Weights of a small transformer language model: a variant of Muon for these matrices.
Each number is 200 + 20 x the weight over its row's rms, rounded and kept within 0 to 999. Layers, rows and columns count from 0. The size before them is the row's rms in percent of the matrix's.

# layer 7 attention key, 192x192, rms 0.103, rows 88-95, columns 96-191
103,206,203,202,207,208,239,222,246,175,206,224,173,206,214,196,204,210,183,188,205,241,226,185,229,195,187,157,218,205,178,228,219,236,216,207,217,203,186,171,196,242,196,204,172,229,168,191,204,218,224,191,221,216,232,206,196,205,222,203,193,206,170,204,176,197,164,226,178,172,173,191,229,190,208,186,193,234,175,189,156,216,230,200,171,200,228,218,223,199,173,218,229,200,244,209,213
101,192,194,191,209,229,219,202,155,198,177,174,183,189,192,199,204,192,246,211,174,236,195,175,206,215,216,223,182,209,178,232,196,199,208,209,216,187,197,199,192,236,191,208,168,201,224,182,178,217,177,184,210,186,211,216,205,198,192,223,196,189,206,172,188,183,193,218,203,216,185,223,232,189,187,213,195,204,208,193,204,217,201,168,216,193,176,191,221,174,214,219,151,186,229,207,201
107,202,193,163,175,185,212,194,225,212,202,210,185,197,203,194,187,196,229,196,234,172,221,190,214,236,199,163,186,210,188,178,222,192,161,217,213,203,219,176,205,226,203,187,225,207,193,172,206,179,158,180,189,214,197,152,188,212,208,191,206,219,196,224,205,166,183,250,243,217,199,192,220,211,185,209,208,195,212,209,183,200,206,190,227,174,162,209,215,208,203,185,213,198,182,182,225
097,203,196,248,208,230,220,179,232,216,189,216,176,199,223,223,229,198,215,192,195,177,199,189,229,186,177,190,199,218,227,220,215,210,186,182,208,215,193,238,231,212,234,187,211,237,224,250,217,240,175,202,192,215,203,225,190,236,178,213,188,170,237,214,211,180,187,234,222,223,194,208,182,198,219,204,217,232,192,155,194,217,206,196,208,182,215,165,191,228,201,181,213,195,227,220,192
106,221,222,196,215,206,222,198,200,212,233,252,210,202,195,188,180,219,213,206,195,202,187,190,216,222,183,194,179,208,191,181,220,216,197,195,186,193,215,181,190,195,216,206,211,206,198,204,176,142,181,235,227,241,207,197,198,165,212,216,224,198,192,196,202,178,233,171,196,228,194,221,184,211,172,241,227,194,201,225,215,222,155,190,170,205,201,211,214,214,198,208,208,167,209,197,221
105,231,210,214,188,210,200,207,196,174,215,239,174,195,194,224,227,179,190,207,174,180,206,205,191,224,194,174,222,196,196,170,200,219,206,147,186,216,184,185,200,221,202,199,180,187,233,217,217,206,185,224,186,219,224,198,189,201,181,201,162,152,171,199,205,184,202,178,217,193,180,181,177,233,161,221,193,187,192,196,265,186,203,189,195,180,248,193,183,224,210,198,208,222,199,227,208
103,206,202,196,215,171,227,243,219,199,202,214,185,186,220,193,175,198,172,202,166,196,205,204,170,206,167,221,168,204,211,235,197,188,185,167,194,219,178,171,196,167,197,188,245,193,175,215,214,202,201,171,215,160,178,230,202,220,194,198,216,214,192,194,236,213,197,201,182,184,174,175,161,179,207,216,171,215,181,182,200,210,191,189,197,188,206,194,212,207,177,214,163,195,205,212,191
108,215,175,196,218,218,186,218,213,155,225,200,183,182,181,236,164,194,205,209,195,220,211,190,221,200,244,190,205,210,219,216,217,176,181,194,216,197,216,211,193,215,182,172,204,222,217,222,224,181,225,206,220,202,187,191,248,215,220,205,186,209,200,194,193,189,209,209,200,225,238,179,172,211,161,221,229,184,199,206,221,197,225,195,208,217,226,201,213,160,213,185,178,209,213,188,206
# layer 7 attention query, 192x192, rms 0.107, rows 89-95, columns 96-191
110,194,186,185,192,217,214,202,200,209,173,175,199,202,209,205,190,210,236,189,203,212,223,186,199,207,192,236,168,205,189,218,212,203,226,227,183,198,206,203,182,213,208,224,189,213,205,193,181,188,177,204,207,200,223,210,192,195,169,208,202,217,226,172,164,184,170,232,226,225,207,165,222,194,159,182,197,184,222,217,212,225,222,168,185,186,184,200,189,153,199,207,159,215,233,177,213
114,209,199,219,210,204,219,193,221,194,210,210,208,205,221,194,177,230,184,204,209,182,197,201,187,216,182,202,239,207,173,175,235,221,197,176,214,226,220,212,220,223,209,200,194,161,190,192,203,164,173,168,213,191,193,165,179,186,244,206,190,198,182,234,216,199,177,220,204,215,220,216,196,214,198,191,223,178,190,187,183,220,198,172,226,156,180,191,215,240,201,188,223,212,230,194,207
099,178,181,220,203,220,204,193,200,197,156,227,205,233,203,195,207,214,210,204,206,187,205,221,234,222,187,218,191,211,207,214,233,220,192,203,191,182,182,249,226,225,185,200,216,220,252,251,198,205,181,186,187,205,246,189,211,211,209,198,198,179,221,171,211,172,189,185,215,209,225,230,185,235,200,229,241,220,202,206,192,206,205,185,177,204,154,180,188,202,227,194,201,229,224,205,207
102,252,200,214,222,199,181,211,201,200,245,217,174,190,213,190,169,175,171,213,183,209,187,218,227,231,193,208,175,195,229,205,215,211,217,150,187,198,224,209,220,196,200,192,184,193,200,230,153,175,184,195,210,205,211,198,174,193,219,210,219,181,186,192,216,150,208,168,178,222,191,241,188,219,189,203,228,188,190,215,199,214,194,196,169,216,208,191,186,174,196,190,201,193,206,218,206
107,197,212,173,177,215,203,178,204,198,209,195,194,223,146,196,218,151,184,207,186,157,171,212,213,206,212,158,209,226,224,193,199,220,199,198,211,206,203,180,201,224,228,215,191,171,218,189,209,211,190,212,207,205,210,211,143,183,191,211,182,174,147,202,195,187,237,176,200,197,181,198,207,223,168,189,189,193,211,204,246,186,204,208,190,201,200,199,203,214,195,193,203,208,190,156,219
101,164,200,200,207,181,214,197,209,204,188,185,202,193,203,162,185,208,184,219,186,161,175,209,207,188,164,201,130,211,210,207,185,214,218,187,188,206,183,182,182,208,229,176,226,217,170,229,169,200,177,164,209,174,198,234,189,221,198,189,220,219,181,191,271,213,179,178,187,204,193,195,202,193,172,189,171,217,197,174,182,223,211,177,207,179,208,201,216,208,172,204,168,192,205,228,210
107,194,202,192,240,217,197,229,211,158,205,229,176,209,166,207,188,202,203,203,202,224,184,177,234,215,221,189,193,223,179,214,226,237,195,199,215,185,222,192,162,261,187,194,198,217,214,192,215,177,225,167,198,207,190,185,228,229,223,221,204,205,224,222,196,212,212,183,210,210,206,205,203,233,175,227,221,175,200,217,200,200,238,175,222,204,208,202,189,188,219,182,185,207,179,182,213
# layer 7 attention value, 192x192, rms 0.105, rows 64-92, columns 96-191
089,187,239,163,176,215,221,193,204,179,242,183,173,196,182,204,208,186,231,169,199,179,217,227,209,217,208,227,197,196,231,199,234,211,216,197,179,229,182,193,201,226,207,177,216,222,197,225,192,199,223,145,185,225,204,186,190,189,191,186,204,211,211,201,198,193,226,193,165,186,223,178,195,226,227,171,218,195,208,205,190,204,209,177,199,199,199,188,185,184,221,194,166,231,188,177,227
095,209,164,214,235,190,240,244,228,212,190,210,171,219,195,197,204,164,177,202,187,212,199,204,190,225,221,225,204,207,204,173,228,199,219,227,195,212,194,212,156,203,186,161,223,218,205,188,176,172,188,212,215,159,218,178,212,250,206,182,225,213,239,217,173,223,204,205,190,225,188,212,201,192,192,151,225,194,204,222,230,180,197,190,195,196,206,191,212,224,205,188,185,243,189,167,203
085,175,190,164,208,202,218,237,235,180,189,186,208,189,204,219,218,164,192,169,192,183,208,194,182,212,202,183,222,207,167,200,199,190,191,213,224,222,221,208,182,205,207,218,202,181,190,186,183,220,222,217,153,154,182,186,186,219,166,214,199,183,163,196,187,166,199,158,212,186,203,244,211,233,188,213,187,195,191,220,209,216,197,215,185,184,205,186,176,200,199,217,166,181,195,203,152
090,198,201,205,223,210,234,217,185,202,201,192,184,183,196,209,207,214,201,205,183,200,201,183,204,189,182,232,227,188,198,235,189,170,245,195,202,207,174,211,235,207,219,131,174,228,189,247,186,172,163,207,212,190,192,174,226,194,171,213,191,207,204,198,197,223,223,222,191,201,190,206,197,190,230,191,196,190,221,204,201,178,216,182,192,200,196,180,185,217,200,159,189,194,198,205,203
090,191,171,218,181,175,210,209,171,165,216,225,193,188,179,166,198,181,174,187,199,165,236,203,195,205,218,199,198,181,173,199,226,197,204,175,206,240,206,223,212,167,216,209,178,246,202,200,192,201,198,216,212,185,210,226,195,193,192,191,205,209,180,207,203,225,229,207,162,224,173,214,175,215,165,233,185,212,183,215,196,201,235,220,222,216,206,188,173,198,175,187,218,167,210,209,193
087,218,193,231,197,190,195,203,217,155,216,189,169,216,200,215,180,198,184,196,179,185,189,227,199,245,187,235,211,232,203,200,198,202,227,219,193,202,192,232,226,196,206,164,236,247,192,192,205,156,183,186,182,187,205,196,233,207,190,184,215,200,199,220,197,223,174,208,210,154,178,182,189,185,227,201,189,207,215,221,232,219,230,200,210,197,206,184,235,207,162,203,228,192,244,218,197
090,230,236,179,255,219,203,221,224,216,200,222,215,191,224,195,184,209,181,211,229,197,206,193,200,163,220,210,214,194,201,191,229,216,215,174,216,224,189,154,190,212,190,176,223,179,185,175,192,226,180,206,164,188,178,188,226,186,165,222,199,194,173,233,194,205,195,213,186,194,203,180,209,221,243,232,191,190,163,202,159,239,211,216,185,223,217,186,225,202,222,214,203,199,228,167,220
089,207,185,193,195,193,170,213,190,216,188,204,202,241,227,188,176,202,191,208,203,191,191,213,202,197,216,207,213,215,211,175,192,236,176,216,221,197,222,196,192,172,190,225,200,194,188,182,250,198,219,218,208,214,210,218,217,179,202,195,206,168,218,202,218,192,194,201,196,221,162,189,219,188,236,215,222,224,162,154,183,203,150,189,206,182,198,194,221,216,173,217,225,257,194,168,195
095,200,218,208,187,216,212,189,200,234,211,188,208,191,196,220,191,202,191,183,219,223,232,179,220,183,191,165,203,226,212,228,205,191,188,187,177,211,197,208,172,188,161,207,203,194,196,186,205,238,222,232,167,180,185,209,205,202,212,223,211,210,140,226,200,178,197,173,229,192,196,215,236,191,198,212,210,185,207,198,225,196,205,199,187,163,218,195,228,229,169,181,185,155,168,208,224
095,192,191,199,182,184,227,198,190,212,167,184,215,204,206,192,210,202,229,191,201,204,167,224,205,227,206,214,224,239,225,161,193,193,236,166,207,193,227,223,196,202,207,211,172,183,191,192,216,211,211,172,176,209,206,192,217,225,190,234,167,194,217,200,213,173,198,227,193,227,176,200,192,184,166,206,195,230,188,213,250,192,210,168,170,223,196,222,229,219,147,191,204,201,172,205,182
090,195,201,196,196,179,195,212,196,199,192,214,204,185,219,197,184,187,190,177,173,200,223,172,237,231,189,204,165,241,181,167,200,178,180,227,180,206,218,192,190,200,167,206,151,180,218,196,195,189,190,166,183,211,178,214,201,205,237,160,199,195,206,235,231,183,168,186,215,200,201,197,205,186,198,199,199,221,232,183,207,221,203,196,191,232,191,205,211,141,201,232,183,177,193,155,224
090,206,191,220,186,224,246,207,166,168,201,172,197,194,211,216,201,172,212,207,182,228,210,212,171,181,236,198,210,212,207,185,175,176,205,189,193,173,201,201,186,181,224,219,209,197,160,209,203,211,173,195,165,232,204,220,227,216,195,197,213,214,208,182,215,192,185,208,218,173,201,193,198,227,170,199,205,213,190,204,207,159,215,221,162,233,218,206,188,199,174,203,224,175,188,185,203
089,180,222,186,241,191,214,202,198,198,197,221,191,164,194,208,216,202,207,174,190,155,201,189,201,203,195,175,213,191,204,231,209,201,196,131,206,184,165,205,206,181,213,219,204,222,178,192,167,192,180,225,205,200,187,215,202,191,199,219,224,211,226,221,213,225,225,205,195,240,209,202,208,202,205,221,190,201,224,222,193,210,243,189,205,202,217,188,225,199,157,181,209,194,147,126,194
092,186,209,188,221,230,177,198,210,186,194,227,186,244,195,236,206,210,196,237,223,194,182,164,211,185,214,187,210,196,197,193,214,220,177,212,191,244,188,179,200,176,181,198,210,180,165,189,221,189,200,182,228,252,176,199,222,210,192,191,196,205,167,204,180,177,180,206,211,224,221,206,231,222,246,195,182,214,205,219,203,222,196,169,216,209,211,198,199,209,202,215,228,226,213,218,204
095,204,216,179,216,195,184,232,224,225,186,203,165,231,174,150,204,189,213,177,188,197,216,191,162,182,212,184,167,182,232,191,189,231,179,177,183,174,225,231,178,192,202,193,247,227,181,175,157,202,209,175,254,198,200,180,201,215,222,209,218,197,187,205,212,180,220,199,208,188,181,204,189,234,193,227,218,193,217,186,187,225,164,240,219,201,215,233,210,203,194,206,209,169,214,212,214
089,235,192,248,233,141,209,171,183,224,189,213,205,211,190,152,200,186,218,193,196,194,191,203,196,183,261,178,201,193,215,220,216,206,234,219,188,227,150,220,170,208,204,215,178,227,176,190,193,220,229,193,224,200,184,201,224,233,191,204,198,246,170,193,216,181,198,197,246,182,201,197,193,190,223,184,179,196,194,187,194,198,224,193,164,190,218,199,208,236,205,225,202,216,180,201,186
087,196,201,182,200,202,197,181,135,217,214,246,212,202,202,170,198,189,181,187,213,193,218,197,207,205,214,183,198,215,208,175,206,219,197,171,191,183,199,169,197,177,185,176,216,225,223,183,226,206,212,168,169,233,222,189,185,191,190,193,204,225,219,201,155,216,160,179,153,205,164,222,186,224,200,181,226,175,193,212,169,177,160,178,158,216,200,197,188,225,216,199,195,179,217,185,179
094,199,190,208,179,158,232,231,212,207,212,187,195,203,189,189,213,167,218,195,194,190,218,193,219,200,195,200,188,222,192,208,212,227,161,220,180,204,203,187,187,177,181,190,226,186,185,199,213,183,223,173,191,244,185,228,223,176,211,194,177,258,224,197,206,221,217,216,222,177,213,197,231,171,184,183,220,200,201,234,190,212,211,194,226,214,216,190,222,186,226,208,214,154,195,194,215
090,183,196,192,227,211,181,192,203,206,202,207,225,209,235,207,173,184,198,193,179,185,194,187,204,191,213,248,225,195,157,203,206,205,186,186,180,216,179,222,191,184,173,201,190,227,167,186,190,208,244,208,183,203,193,186,226,206,198,198,220,206,172,156,180,208,175,214,250,205,180,238,161,192,230,168,198,148,168,185,195,192,196,161,203,189,176,174,228,165,201,196,196,179,191,250,212
084,197,154,208,193,194,209,191,154,188,206,216,205,202,193,227,187,232,180,176,203,228,181,171,235,191,220,216,225,187,237,202,200,183,189,211,212,158,200,216,211,238,213,224,215,235,210,207,201,194,217,197,151,204,213,205,200,180,191,209,195,197,185,237,180,162,185,238,159,205,198,210,240,203,220,170,173,212,186,208,216,234,216,214,200,212,194,209,202,178,219,211,200,216,232,210,186
093,189,255,224,198,203,198,209,222,203,200,225,181,237,176,214,222,173,222,193,224,211,236,199,196,174,190,196,214,207,194,184,187,225,203,176,196,175,178,189,229,193,164,206,208,208,219,156,196,196,209,197,219,218,218,202,207,195,202,203,210,224,201,194,178,175,182,223,205,159,216,221,208,224,213,191,192,219,229,179,223,217,199,223,230,163,234,222,200,193,237,222,219,200,192,196,217
088,220,218,163,231,200,189,163,221,188,186,191,208,183,192,201,181,181,236,197,149,207,175,173,180,181,162,217,198,183,182,234,184,172,199,191,215,222,181,214,184,184,184,204,178,215,200,212,202,186,222,179,196,189,189,201,230,158,198,194,218,191,188,216,210,207,198,202,160,202,194,214,207,209,219,216,253,242,184,212,180,194,212,237,182,229,176,211,164,194,183,193,221,165,196,208,179
085,193,168,177,216,205,243,165,164,223,207,194,228,203,215,177,226,229,186,199,205,217,207,220,223,195,251,219,183,179,199,207,230,196,200,185,229,163,212,202,186,184,182,193,189,173,230,211,204,174,215,183,251,205,209,203,204,156,181,193,255,197,160,208,208,213,184,168,186,206,190,161,197,198,190,175,200,211,204,192,164,161,190,206,215,212,237,202,208,223,205,184,168,187,213,196,188
084,190,199,213,193,204,177,187,228,211,178,184,217,195,215,195,181,196,238,189,163,193,192,199,216,189,182,222,203,200,182,210,195,204,204,223,226,233,142,199,195,168,203,175,166,193,215,178,167,244,205,218,177,200,194,196,216,190,199,195,172,178,231,192,238,179,178,178,194,180,193,184,230,180,209,178,201,167,190,203,193,223,179,166,197,222,191,186,211,229,203,196,206,232,177,193,193
086,198,179,190,231,177,196,152,202,180,214,206,205,209,172,196,176,237,189,207,217,177,202,228,235,223,181,233,186,184,170,216,238,193,186,222,153,217,190,195,223,222,210,175,221,188,203,179,193,183,220,198,191,235,217,201,204,197,185,176,192,162,227,171,183,245,250,196,209,167,161,192,196,183,212,217,183,179,215,202,188,179,189,201,207,205,225,186,213,195,186,222,170,182,205,180,213
091,205,196,179,180,178,211,172,192,186,213,210,188,179,204,178,216,199,219,203,186,222,204,212,171,224,210,235,225,186,200,186,232,215,203,178,158,195,188,224,189,231,186,186,171,169,195,193,197,204,230,228,156,182,214,209,222,205,197,239,207,218,192,262,191,202,215,210,209,230,164,220,217,194,194,173,197,191,189,190,183,193,237,182,229,173,196,217,214,207,184,194,204,198,208,195,198
090,206,178,228,194,200,179,222,186,210,229,193,202,221,217,225,208,220,164,177,182,216,204,205,194,210,238,228,202,196,189,152,189,189,194,230,170,186,219,208,219,177,201,191,219,205,220,203,194,207,196,190,161,191,188,172,190,188,229,210,190,178,177,204,175,212,180,257,192,193,225,199,185,174,187,219,214,174,195,200,224,206,222,197,225,184,215,189,217,207,205,168,191,171,199,191,186
088,215,190,164,184,205,193,189,177,216,174,163,218,232,192,216,218,191,181,221,210,179,233,214,195,187,223,204,188,186,208,197,197,135,194,235,178,207,225,189,184,216,234,164,204,197,175,195,187,173,205,210,219,170,201,234,231,265,198,214,201,196,231,179,162,209,180,207,205,231,200,197,195,221,216,206,234,177,178,191,228,205,185,193,170,189,194,218,221,190,204,193,212,182,193,194,168
085,212,241,176,229,201,214,170,210,193,184,235,242,224,228,194,214,192,181,185,241,171,207,213,212,206,182,188,217,206,185,177,191,175,171,198,165,205,177,207,226,215,199,199,217,201,238,195,204,217,213,229,219,204,215,175,234,211,204,226,204,214,207,220,213,199,179,177,231,193,200,207,220,180,193,184,219,184,201,185,200,251,202,226,205,233,214,175,157,215,225,184,216,192,205,214,206
# layer 7 attention output (transposed), 192x192, rms 0.186, rows 64-92, columns 96-191
084,209,185,231,224,174,191,190,186,214,197,203,229,219,195,202,195,219,181,221,212,200,177,177,166,164,213,173,177,212,159,210,166,229,196,215,205,191,185,206,207,203,166,180,196,179,216,172,237,187,189,266,232,165,204,155,201,215,186,208,184,187,207,192,191,198,209,212,234,197,187,208,182,173,183,217,176,218,177,217,199,227,176,215,208,164,177,226,208,219,211,211,215,174,212,211,165
089,214,190,201,172,227,187,153,192,198,213,193,200,192,201,239,209,218,228,208,227,178,210,195,192,205,157,199,185,209,214,187,172,195,187,195,199,194,175,148,206,213,198,226,166,163,201,218,242,210,187,222,201,221,159,223,186,179,210,227,190,190,155,190,196,204,233,171,210,185,221,200,224,239,197,220,160,193,201,184,205,212,198,172,203,196,210,187,192,216,234,190,227,142,194,228,177
088,217,234,212,173,208,178,185,174,195,203,209,195,193,192,198,166,227,190,202,244,209,185,211,240,179,238,199,203,192,208,168,203,222,238,217,190,181,176,194,183,190,225,159,202,219,224,206,215,152,200,192,230,243,205,218,194,238,209,183,187,217,224,164,226,218,193,235,167,197,202,176,214,198,215,191,210,179,191,164,199,143,195,180,203,197,206,193,219,205,193,199,222,191,202,224,238
086,239,196,201,202,186,169,213,178,205,213,235,196,218,197,206,232,182,176,232,219,194,214,222,176,207,194,178,182,201,188,207,179,180,180,211,182,178,203,207,154,219,198,247,226,185,190,185,242,202,242,222,204,219,196,226,221,194,208,237,165,225,219,206,216,187,201,177,201,218,199,205,190,203,199,195,195,206,175,209,220,180,216,202,207,215,213,172,214,189,230,251,192,188,211,229,207
084,197,228,176,181,230,192,199,192,216,185,184,209,228,204,255,180,203,219,216,228,219,180,187,185,194,186,205,193,232,239,186,212,212,196,211,173,171,211,167,199,218,205,219,182,162,209,204,190,203,225,205,192,213,170,149,217,166,205,222,221,209,213,182,198,200,199,168,212,157,215,200,230,159,236,175,211,166,210,174,235,179,213,192,198,200,191,215,222,211,222,204,198,222,188,187,175
083,178,190,177,177,202,210,222,171,237,182,161,230,225,195,184,209,197,189,208,239,213,216,157,222,182,198,178,214,156,195,200,201,214,184,182,217,189,191,180,176,221,188,228,153,159,197,193,225,229,214,242,201,213,199,219,166,220,212,204,208,204,190,187,206,181,244,207,188,215,206,178,236,211,201,176,234,180,178,197,173,196,174,179,195,213,189,190,200,204,213,187,169,191,155,180,207
084,154,188,216,173,173,200,190,184,167,203,171,187,201,183,196,205,182,224,203,188,212,189,190,182,222,197,172,195,196,178,174,157,179,172,227,178,182,194,216,206,205,198,189,158,239,248,222,202,186,207,209,216,197,214,179,180,211,224,178,174,212,240,180,187,187,209,168,198,184,187,170,168,188,188,164,199,198,232,223,221,207,205,174,207,184,178,192,185,202,197,207,180,184,167,232,188
085,195,226,199,227,214,211,194,230,194,239,226,200,169,170,183,216,197,197,198,181,211,201,162,211,207,198,249,223,196,193,227,223,163,225,179,188,216,212,188,236,214,204,205,192,191,207,214,149,208,178,160,193,179,170,215,190,202,202,227,183,230,178,190,186,212,199,206,220,206,201,188,211,194,172,196,178,194,232,228,213,218,236,196,197,226,175,220,181,187,214,198,174,161,209,237,197
087,185,206,201,187,217,198,212,221,192,224,171,202,206,222,181,204,179,208,187,191,170,188,228,181,195,203,217,179,171,172,195,195,211,209,206,219,192,182,188,174,215,264,202,194,207,182,209,187,181,172,176,185,199,218,190,186,201,186,213,127,190,245,189,212,190,178,234,138,193,222,186,201,221,183,184,175,197,215,194,153,183,198,197,191,200,198,182,192,187,209,213,216,216,256,182,212
091,235,196,203,186,231,165,241,185,207,245,240,153,189,211,220,183,206,188,206,195,200,229,191,183,171,206,212,167,176,178,221,214,222,205,211,167,215,176,194,199,179,209,188,201,205,202,193,187,195,204,189,215,182,187,203,191,162,201,204,218,211,197,203,205,195,194,199,217,185,213,207,211,187,189,220,210,193,224,180,138,196,185,219,213,182,200,203,185,143,219,228,208,213,244,216,217
085,205,189,207,214,218,168,195,200,198,235,174,206,194,188,204,235,205,205,176,218,209,186,236,168,215,241,206,245,156,187,228,201,188,210,180,202,182,204,198,201,188,224,153,215,207,177,199,190,193,223,192,212,200,213,169,196,188,165,249,210,194,199,204,196,214,221,191,227,194,180,177,187,223,189,191,179,174,166,203,194,192,175,185,203,159,181,183,171,234,205,173,212,226,176,238,190
083,182,201,212,194,200,194,164,222,240,173,225,239,215,213,184,206,212,212,212,218,166,234,199,207,216,149,216,203,184,203,220,225,229,177,197,225,222,192,210,183,219,190,182,187,208,237,197,218,159,218,204,205,151,202,184,200,207,193,212,180,187,228,207,208,200,182,191,168,231,188,227,196,191,229,214,190,203,230,233,197,224,214,181,216,161,172,199,191,200,202,213,200,227,213,217,217
080,208,203,219,138,197,185,194,207,200,171,175,208,207,221,202,192,208,186,204,207,202,199,219,212,177,213,231,186,208,190,182,188,168,205,256,215,213,243,187,192,221,177,199,195,179,225,235,236,224,215,191,179,192,204,194,205,213,190,213,176,235,183,189,167,154,167,196,166,187,168,198,196,184,190,198,192,214,193,186,191,165,198,210,212,208,174,231,186,198,236,220,187,185,248,264,202
088,185,206,210,196,187,204,183,192,211,188,154,212,196,201,191,193,176,212,159,166,205,231,233,195,220,201,206,164,227,179,215,176,207,213,193,202,152,201,185,197,249,228,204,209,194,219,201,193,236,172,208,178,146,189,212,166,226,191,203,188,198,220,188,221,216,198,196,173,210,152,186,209,164,171,212,218,194,195,221,219,182,215,213,197,193,203,214,207,192,209,133,192,177,204,161,224
088,199,187,197,207,216,219,184,184,194,200,204,202,178,180,221,218,210,215,217,236,204,201,204,205,205,190,198,253,225,165,215,191,181,201,220,199,211,207,189,210,183,202,208,153,200,206,194,221,219,225,232,162,194,189,201,200,235,181,203,183,194,204,191,203,213,190,202,220,201,215,157,232,226,191,165,179,188,179,202,211,165,222,181,224,204,196,218,196,204,201,178,207,229,190,191,187
089,203,204,191,182,242,190,229,180,208,186,207,176,176,225,212,174,251,187,188,178,190,221,201,200,195,150,231,200,198,179,192,206,209,201,178,212,182,242,192,200,197,186,196,209,223,203,207,201,215,200,205,169,174,215,190,210,178,218,189,207,175,217,192,190,201,209,196,172,226,206,196,205,209,154,169,232,226,170,222,209,205,164,194,208,209,176,168,232,175,237,217,191,190,213,180,186
086,184,181,195,206,208,206,225,278,217,178,167,195,193,211,201,198,219,201,209,196,230,169,193,197,206,177,204,192,176,219,203,205,164,189,251,193,218,194,230,198,226,207,220,195,215,190,182,171,186,191,216,224,193,220,186,207,209,209,184,195,215,197,210,226,196,226,217,238,173,235,163,228,165,217,202,163,194,199,184,223,211,226,204,240,200,209,235,203,194,175,201,230,220,201,213,224
089,177,212,214,199,235,172,187,194,197,188,198,192,202,185,211,216,228,197,208,210,196,197,198,177,193,212,214,220,174,238,180,199,192,239,207,224,213,223,226,208,196,198,188,164,200,180,205,212,196,180,243,200,149,190,188,163,204,212,199,219,152,194,180,170,182,200,177,201,203,202,215,177,192,223,212,211,203,176,177,211,183,202,205,184,182,201,208,195,215,187,198,204,241,159,211,198
088,235,217,225,199,204,206,218,216,177,217,220,177,208,182,195,209,219,189,188,203,211,197,194,231,208,193,158,206,194,217,198,166,207,227,216,232,176,195,189,212,227,241,179,211,178,224,241,194,181,160,201,218,182,200,236,146,211,203,187,174,190,221,210,215,209,222,184,171,213,214,185,232,205,168,221,228,219,218,205,202,199,186,235,194,207,220,226,210,210,169,194,195,198,231,177,205
080,213,225,210,223,223,188,204,256,212,194,183,223,187,182,177,201,156,192,219,214,205,218,241,179,213,219,186,193,189,155,209,187,184,229,182,201,210,214,194,190,197,164,179,205,180,192,211,195,229,175,183,216,221,180,223,209,213,234,199,215,204,201,171,221,214,214,172,225,210,204,193,161,217,168,209,247,197,188,213,209,162,217,204,170,204,199,166,176,190,169,234,190,205,176,190,206
083,185,186,167,202,191,199,192,220,202,212,180,223,199,205,193,173,244,168,211,201,181,163,200,215,236,178,220,185,178,209,225,208,192,168,240,187,194,198,212,195,204,216,203,207,200,189,215,188,203,196,199,185,197,182,181,205,205,193,207,191,179,183,213,180,215,208,207,187,226,198,158,202,191,194,184,185,171,179,217,189,207,203,188,206,237,141,233,193,244,184,173,195,232,198,214,186
077,198,218,237,171,197,219,214,177,206,209,197,201,224,195,209,219,185,183,235,240,191,229,209,214,228,212,188,213,222,195,209,234,220,198,191,211,167,212,196,215,219,238,203,212,179,196,214,198,237,192,212,220,212,192,218,171,180,207,176,168,219,200,199,184,210,209,203,205,200,215,192,191,172,163,208,147,166,220,204,202,218,166,199,232,172,219,180,230,211,207,206,183,252,222,196,199
079,211,211,215,204,193,182,239,231,179,200,200,190,192,182,226,179,202,201,232,177,216,160,202,196,193,195,196,223,211,207,217,183,195,202,200,181,227,201,200,211,211,190,207,214,212,193,215,182,226,189,239,164,174,198,213,205,209,224,246,174,214,245,219,179,178,216,198,224,193,215,199,165,178,225,203,222,208,164,205,248,231,191,187,184,205,183,198,187,175,202,236,225,209,182,211,216
084,232,189,192,201,224,228,227,177,219,184,228,167,197,179,206,206,214,166,203,219,219,206,201,158,177,211,185,213,173,202,193,207,216,197,205,164,189,264,192,216,218,241,201,217,209,181,214,218,156,222,173,240,212,235,202,180,199,224,187,179,163,171,202,166,221,213,213,193,216,181,230,168,209,181,208,193,207,225,222,208,186,223,242,182,181,197,191,207,187,202,214,198,158,189,196,216
083,213,232,160,207,226,194,234,215,233,206,199,178,154,198,197,219,192,169,178,188,232,206,213,203,198,249,179,232,241,216,193,170,222,219,195,199,206,195,195,184,178,208,212,199,198,214,240,258,214,203,174,178,188,144,200,186,169,201,202,195,232,192,210,216,168,177,227,236,217,236,201,189,190,219,178,203,202,165,204,211,223,182,207,204,206,169,234,177,216,216,182,197,226,193,209,161
084,196,191,211,223,215,186,239,208,206,236,198,205,186,212,211,187,182,194,201,201,184,174,181,218,183,203,182,181,200,201,219,191,159,207,204,221,196,171,213,222,157,195,196,255,224,228,206,204,187,173,184,232,220,203,180,199,206,204,188,184,180,213,179,212,213,208,208,200,200,229,179,195,225,214,212,190,213,199,199,181,224,175,237,187,239,184,176,223,191,205,202,164,202,190,213,201
080,231,216,170,216,196,216,179,208,189,199,218,210,149,183,175,165,190,217,206,234,183,169,177,205,199,161,190,201,222,207,226,203,195,231,174,196,211,182,190,181,191,207,192,166,183,168,191,228,220,192,248,237,194,214,207,188,220,193,187,225,215,206,191,247,176,211,175,189,214,206,197,227,225,196,150,208,224,207,176,199,176,178,195,179,197,198,212,179,178,177,190,214,210,217,192,203
086,215,179,223,201,232,233,207,228,200,215,260,207,185,191,191,177,202,211,176,176,244,201,175,215,204,149,182,215,214,187,193,190,234,211,169,207,201,189,216,222,180,193,214,203,211,224,214,200,202,190,197,173,224,205,220,207,139,193,205,219,193,152,203,216,168,212,210,186,195,192,189,199,179,190,203,168,211,245,213,172,201,225,202,207,212,211,179,185,244,205,188,194,207,195,209,201
082,185,202,212,184,176,147,220,179,203,209,167,192,179,188,198,187,213,241,204,150,245,173,193,239,228,228,197,180,204,215,201,200,188,214,226,229,171,197,201,198,200,161,198,191,185,193,198,215,188,165,161,187,200,204,228,187,204,193,173,222,198,192,201,219,203,209,214,185,221,195,187,195,200,207,210,186,231,205,218,194,159,205,185,207,178,176,213,217,159,190,216,190,241,207,205,188